Each number is 128 + 32 x the weight over its row's rms, rounded and kept within 0 to 255. Layers, rows and columns count from 0. Numbers have three digits each. The size before them is the row's rms in percent of the matrix's.

# layer 2 attention output, 320x512, rms 0.0383, rows 209-319, columns 320-383
102:114140146127138114135078121082112058108099123152137113146134127139130151179144189125138095050106195151175079089090092092112144083126104110177138165155139150159102127121130119138081064089159123
076:138128134138102162121176073091167083078077068115137166151073180137119142114099093143156133093130119118152043107135112090171110129129181123122189159077098203119155169101079137046107181113114132
094:112137096100154107116093122101084087135143118135091153109113111146098131141091135096116108145183088153148148136100111085056094139129159155134129135164126079124121094173162101168095084129094081
076:115131109129153168097188148169095062159165087109085110120091140108148148120156106120136093084128133138141168118124118102105119122159185155153104133156153113124152149192128101141110135118110140
078:103108146121090117114101172131113185114065157129133156114114157129110138156097162080141160137103062122178087146154146125136155163147081133132117121083152222106179157110124135136165122122130170
085:138090116107171160132134149111140192108135186077122094100201162110184090121132137130156107101118139083102132142155150140123108162150086115115146132092154224098133168150139108113135168190112161
091:069135100145172142144112124105103177025100223104088100139161085092175106118097138086112102128127122101090085133106138107150121108151084123118167132113162167154110079153133143116200129120083116
084:150137110113092162142117144128143122129139149139160157141131121153119156137167133103116150095114125125150074106123120122124107127145122135147156106094114186118120130121128120123106104094152178
062:177140152149169124206157115143175086118108166124127111148136138134084125059124133155138159080137157112137180147100133216197121060155139132102091145179113138158043108169123120164157108125105122
104:148159141159072131162112117134140145160146142146125148108117135127149146097147134140154132114080149158132091156085113134084158143114131129166118178052141149126139153050167132128134107149146120
105:130154164148165138139141137158128220151174077110134086108173086127170066151119119127177143103125153146060101129180153196163139088108102103169092125110088152165085113130162176100138140169127116
083:112162098131122119147107103068115128153142147119110136113162139123152142107180131143130105118102169149127118159094145095078135143136140101136150149110120184120107129129150103085109086126146118
081:133162075133085169115104108113134138141152112101101162135137099138122131154129129092122156187153071137116108163089130140093112143125115156137157118056149118054191132090199127143119121146117152
094:134142123143097145113069180119154126163108151152112125105141142130100149171115190098141106110130134142140106164098118148149134125140099127151124088062117124100093122123148126148130105142121166
093:106118031083104122102094177110065047119134167070104136139181147144134099133032209149136153205124134159116199083117158101109046115188109089143100084147166114126180119236176094178103117114129180
088:117182122129141142124089148045138088063135176084135130131136098145123125143050162145047153154141108179139130097110116152158113087158132119101130079123119148170085138125089120172108085077137134
095:136142158129106112110150121170170240202153144133141162177104076134085193122167123099113207205149093117123132209086160182149152119171131152076138102144163067100113097050123118158169142113110134
098:128101084135110134128084144173137201138144180126126143108157117132103110085138128085114130172120100137106148133151161100165131165171101097146113106115127091109170102114101148112197128122087123
120:143162154142123136127116073084148086153134077138148139164095133146126165157163148145121123087131175139145031093125113120148140086096173104123147129130107146193074151078105118107067115089163118
075:140141123133159176120091129094096097086126138079165115126072091129122155128178125118091138073124142129149059081147152165128089114137128121130140093121132175143121152137103086115096088124141157
090:114146133099066171110121216192117142142117154155094139101115112138146107136116163079140134139100137188119180157155111136091121141148074133184130094086118152089118115191181134184164130093140154
094:104081138146144101132094132193124169091094128141132112116175172141131092116136102118162081154120171075082142143125118095164123160103110105152104161137146119154148093074110127080117167133107125
085:150156159066113156150087166126130215154164136114113043070194092090184085149096084092169125106088152140135171130145120132087145110101097120146113117114086098125082131212144147163097124162136150
100:108121120093123126115120124138172138159139158109115142111164144136159139142151165108133140052107148176120099162105145124164110135175112113154123159120139185146085153112154057106130098131103140
102:114157154177103164155142145121109144185155177133132151139133093081115123103127157125095152191078172156111138144121113147090137127126115126122126070116124103090103125142185128213164102114160137
126:114137129119144114119122105102110130099133141130092127154142093115129115130129130132105091134142137133093107121102119107072151114133130109112119117129126113126131106178122113162120133118128123
111:144165106125108140156133184141107110145151118136044135092091143126139127105133083097138150118139109151151137128128148134138104152145129163148116126072100154128161136096157160119113108141092142
076:124102140121173118113074101095115148085105094093144144162104111126130179148187095123103126229163082077094099176088135097126092127066145172108159122166131119094186116129127117139106169080136167
061:092109121115087113145133150077159162127095195116127091102200096139111063137085158160134081126161122122101127149094097086094153097163083110141078144128150112091139150167181110237150105152160125
105:123085124062121125075151092140150156158072120076142151156132121132126139144160126123174153097181104096175125152144116098139087181161160146093100109167147154083129168167114067161104170148078135
094:096122082148159114125135112139158127065139120115135105155157128073164112141077120163099153145124107134105078114123116166166132107119117131112120122138116138156121092117104127097107127115139111
087:145119133112086147093145141139134134165123136160120144126104150134142091118059107130195100070153124146153090127150053081172138120125119148144119155129088160135147131120123109131106164076123109
085:127081080104103125083142159139142163134102130090071150102182169128162088107126126141159159188174139145092123146161145139153097167174082096145095105086088148088129108182170090162112175159111143
105:129141153139144155130146101103151153133100095105170132127094091139113152133164107109098149130167113102174102157122119125152123112111166157108129107119108113129110141080114113102138105099108125
107:140141162129100155128109096123138143187119113137088141135114124138102159133172121118121148132123149114135103150092141120044151126112134134130152129122128133083137147150133132149128136118116141
098:150141127156165078123089128164119067087123103163084099125179181135130076119040129136161138049116167149117126082152155126218158088115102074162103187163104152210112081114091156040114146117100096
085:073106115150155093144086076219101086105096087126162112179148140099123119130113130129124102170080140113122125123146139128132142161079136062078137117192149107134107075073105161121140125097123100
103:151147161144149109160099128078081100123153156166133109140133129111099120076126111149065134104127142132138125140128125138136136102082177097102120139148093126145083102098127155081124089117151119
097:117151087121088137103147144141142138152131121140120147115141110144111103122171109129123161195160125142120149123140070112034111127128122170137118107138110096100152112154179115199108097146154120
085:158131139137135123128079128132152000102125095185106073120108164095141134114020162180115045127080145184130154078128099099135159105083128104131055078163068025143073110160087137136103111094154107
078:138130141168141137117102121092149059059107077127067111156122164111114118142079136175101146133176114097105088104120132113128110075100111142114112135170090156124120116146131104109068152121149137
087:166174125085095138111106110107147125120104124125085121124118156116132093110056108112146119134126090157169155124100102092120163135120137115147080111094122093092142123151127132169124099101113106
091:149119168130158151123206093120119109144127135146157151167097136148098162134181091161131182117132180109156122128112160165196100084145169152145157117186154161182120114097120161105114145129130146
102:114141182153132091142098152083105163143148113132150121082133092110136162176131092120129087144167075127074089193078194132095178167090125140141157150070126118108129163075135158120116141154120123
094:136149135117113099153121179189101133160145115159118114073104131119123126136095136131139086143103147188150220104156102120119132179106120121173102075064118041097158148114115165148127124107152098
091:138124148134129137135129113106147109117140101163189132109115148120112121116103123139114118114156103138116166137100106096137149135101148111127105168152083137146118130117131143124130116144124127
117:158105135083140106117148115113147171139127147110134126135185154128128096130054106134159199146131088130153145135164165163167119114174134110095105136122153163120123137182102132128130157161081126
074:107151073132091155133138111112123086122140091111164160129134136100157183131119123104072085207101119153139108109122119130128091182098193115075159057111133037103158111126135140137125117134132117
090:083113135109110095126095079103117136177117148150122129139157105096112135168118124091157103137127101183143086161112158136187168161103157089125162097115147111129074122084102119103155099113126112
083:125167148167093119106070097162151153170110060139126124145073102138104155162161144108129157134128147146120060129114131152104183141117123137150113078102111079127118104076147107107136091143133105
090:147108091136077150075101132109159125136095160102062136133125131160146127096088198173136143157136138073147181116115096094123096121155128148131136101150146147074154126209155087212148144136130154
087:153112102117146135145164145103119030101110125110074115148207187132139087087088112151147118086153163099157198094126119104165057101160126109109116222185126169178128120197103116055070157129117148
098:096123069155124116125084194159074088091128158133083094117190151093140049085064171080150131113104140153112165076171154098196127112162081052165071142152131129161151084179167153116157114134112136
114:146200122135078156094077148123109172193136146146158135111102059118104156168142156090092130204105116184131123149116123116085169160119143144135113008099125023071138132128141115231151057111153151
072:173166090124090128129085119079118136136143096097198151117193093164128065162059177137109135169127126137101179063146147081127112116094122087136120094134132082130142127163141146117085107134181114
082:130121030131139113137144132180191158187135155080168161130220076179163083110133192130184111166118179164078175177136120106157083141205114090133139088129149066136091127126135090107162146126112164
087:120169160143114102144141130096137198161146141122123158102084103126109168159188133118089154201125105141136144216121127143059125141091143146087127074118118100078099114094159136186134081147148137
098:119096091121179133133185135135127064059091144078066155131114139143157103104150154119111094122108164095101145091122121087120072111193134130125110163136160146151150145171149111141170135135086140
080:106083068128175143107097114136072108070111146120117128127169135143106083127133117167136125081130172089152129053180105077131129099136083126125105148202162142161185120172143118091110131118142125
105:150174125151095182121154097119117174176130078120124150116105091121160174162171110106137170155125141112152062153166156183060089165103139178128176069026114147056146157075153170128112142176111150
087:126166122129119099157081150125094113153176143147111124113067129114110164099123147113100141183101137128127118128112159111099140155129164106153067069116123067158096068123119157156114047129180129
097:165117153129125142114149114112163147130138131105116154158127150157128153132174159170128177100135168074140109172097144145136089084136107157096136163147139182121114128096127112103120147122124191
071:132106138130132117158092136111158107139152147174055110110156160139145140127100133132160104075163134130121157156091102115168144096135101124144159194109086181150065162137080130082117135111176142
067:154171091161082146121110119194092126173120148165128148131092141116134139119130166151119136163063146124176116109181114164119156175130151109124121086110147087087201145050125118157131106113153148
091:091137099102161116127194145145112151127174130143126127132120092116102115159086172101112085215183094134086175069144102131115128115136125136161080046128094038163108087147096134171139071150124093
091:129143132160148123131178128139064088085129112167167094150082149118126112118108018109158134076110086133157095111152159151178177102112134091131120178129088171140166078073088184016145155088107111
100:214139108140065131151111141134106103120115156150076158135134156148114158098140097135163154128151124136143177135080138110129097152124164128130155145067107150081225139138163180111134193133127182
101:084110126115151108164142165100099107120130176126115137103178135134121122102091128103143132094132140164174185149139148148159109113176088123149175157104158176161097147161098155119101144126116122
112:101116147113125129135142140166062030142117110156141124151151153102146118115063157127168091097084175181123115099147123124156156106115128080149167134173144134170072152126138159115141132080142078
117:109121098150176056164098151090064094081143127119120102100155125118143117157172117112137082126177094117084113127119184125061132145116135126126130185160178145171164108142161176089110157159118102
071:121083161125106138125129122130173179139100145154124130132110148109135159104159139170126149172093132107112123166094095107165117104124121185129124105136171106102135132108147101143156170136125114
100:105133147182178143145178094151117176132115131128079126182109099120099120118193072141140161128126142083156099193109150191159138115110123155082152140131156138110134109089154137144159146126127137
086:115150173144106149122069128079122109093109150142110148111106175158124137132080135085073125238125096121109159188112115079144111143107102145127151104098138114058140122144151119123124114120124131
075:091155162142140087206154135168108128130124152146141142163098127122082124121059131144100096195121126122106196153098132102099135115132169111112110132151141074174126118096143127162148101108146100
081:099116140098147147090079115123145150175123138120075107123175092137160146127143189114113145121100181157136127131157121102071120105163086114137138119116154128089087152176144068187116096096137096
096:128121192125100099138099099165195218163111186127197147129070114096115179106173108117139106120140133108136100184128086139132172158130173135091146078146130071119052114063073092138161125118117084
089:110110186136112075096156088150119204177098126184163152138089128141125158134206079131155095155147145139120071177138104140095158166085215121111126147117169111132119156028103137124133175130130078
113:166125111149117153115160136164137077137139085149111115138115157127114145115128164156148165084103165109152138111141154175189132129150107140174104107113132128118126107100153137082124112158134178
121:105119151166103104132118131113117166071128133129159147132136151122122147125127122111095109149112130101093056110144165124131139173121131097092158160114130172154145117073073144062103162154137135
085:161191101127097134124087157123153154198160110130129135141152068142139149166180154130138159154150154172090080160097138156091119155144138136127137069111104098100110133114181113149091082141153163
093:138156140129114118128120094132165123176180098172119142115124094111114166138161109138142144148138133152142142158109122146097161150100149124133119096116099048099121132112101143149094116136173144
060:083143106113139155094128095128131192124101137082088126153066126113133149131231100140121147204193060089127070119079132104085126129111209143113105147154204114081180126143201088208147120115142120
077:147132133113132121147116108084130099126122106138136104103145175110137143126149119110155144109071095161129102147129188113138142122102169127118175140120117186078105160127087142101114134105111144
068:133188205167160117158094083103143135093070114106098106152092100172146112223109155105122099116157136074101079131090126150193150098099118131089151157191164156216117175130147087156155165093118127
125:126141175131118123118127140103137204111142128119116105133126111155132134159166114117122108180171077072116104116127121168072159139103148151094140136130130120138130125114125148138135138148136101
119:143149083109116166106084226128112095158170136112067072082194100116157048117065214130112134120086190186120213109158121111060079127142058108146106096138096087099082119239162097155109089121139136
086:146107119085124117102098103135069127123132190146115108112146109110106138093079147146103057163122077157188208095136077092076127148130140135127094046135129033048153131193079129214140089098138104
080:123112098127120125127165133119115117114135110131145133092170148129163082077061123165135143140097151170128174130186132089124120132160131106140133137068142091135168148139108154133095139148110109
110:121161114143129101150128118120096115182170147139132142133108147126102130117152137176119126143140184163140150160100140122144118126118142121131103107118134090133119116069111138129113109146176153
071:152193152138134206114147136110137062073152084154113108169082135101156151150140152147132153070103144162169074034168128191093138080133133175138171097127072169177104149123102141113157143068136120
098:133162114141099116118126137165158173217166155120120163118092109150125188163205179122124169161119179147123106145136142161087116165183123142138140068089151114113116155085156089166126115142144150
111:127120152152147119116087090090161148113129084109145120131126114127147163154144159150105149157133118102115096131141129171127139088089125156113132092156139134134104125118111132128109149124139118
088:141144140122118169138125141132155097121121101151140111091112102086144115123137078093134178055142134140167120109139114132134124124120099172142165149123064161099111157140131131115114120080131126
087:142120176097148099117100118157083101108119143141168142141076088127112163123121076091123059121173053106135104126068129113190168125079220134090152089175145094162124128107065165124149141049107141
102:119101112150111125096102113181126108120126141117148119167151193140140125135191123138141160119103152099143094074164130164137124136107080111100127142153161168114151150069137140094124147126141136
088:126099129076157168101137125176205160142138119146117118146140101123150162120142124109102146051138135139142143098136108119109094069153092165143142141167099141128107137179149090124100128096143110
096:170143117123089166124115115091151084135124108125115164136117124146133165108132218060120142102074138108148108086140125120095139129196108114151162108096113147094132141155103105115152104105110153
090:164117101142158125159160120153108108083104095125125128139138104116132099103110075135117155112092121103122143112140155119169101101102130108134130160147127127134177099144136181094160168132112151
079:098065134133104104155143150203192246128113163118177121082098123153082106101176126154140167129191107039120139172117126126115125125139108147155062195161130126139148081066138150186148115208128125
095:142154143147150132175127130097158119125144122139164113120114150120133181100107108090100132146155065112070192192071122140089149118095186146127165135102103111087098116112140170105159120150139147
073:118159138132135159182178167088093116141145127113070101116179121136136066106129109171122149124103196106123207111150125126099099104158101130150083142155131124140120145239190101147130095149144155
082:108127110137146128108081130171144144110119129131104108129136099086131121123075135114096100161146078149106180161099113116139170132118159133117105090121130072139109124129142155187136098132126108
117:109055083162156111153107114204138116048122114122093104145154140128061085120113114147120124094175111113087091079131142154165133124093118098124096140173100112168141082108124180090177159131128104
080:108076130101142118088161088142148095099097086128109158149125163174126083135157120146135138127108180105125147095153099073172090132124139121127133168193130106114160159168118064107106168085094113
100:148144136122107094123072114133081113118101148135152138112108140115104138131104100113134102217113099136135142129142122105092134212098166111125166090145158088087161140134073141182143152121141145
073:064098081162159069115100113169114116099128142123125116148169178113153114107135129129138121143141182135080113126160092150132124137138110073115114125163131169174075068099124132113114108146153070
090:089119086137127130102108110134109173169164109093170121124129046110117146177161127113106135187128085166122073162157152169079143179096145132121164044127171094099098097100147129164130073154121066
117:110145117058096115123135104101105208225136178105125127122187050101141127136121145132138136206111139177164181146129136081073114158156160110101115027109140062067111164209148100255128087130125140
093:119095100078131090118160105144152190169149124126144164097101125122135173138184142141153105181168102143129120161120128093115105159143155145152130113100131128123115160083105081132092132131136132
088:158168154154108103113123112108157161202135105161130080105100150137147134127117085132140114159127120128141167135128107121160179144088160124117075109127113066111098125109151120121123093153157105
096:112102125168137083158157135178108120107118134113088157148112173137122082130119122174174134116174150094096188139113105151165118132108170125102101181196173122165178118148197131108169173144124115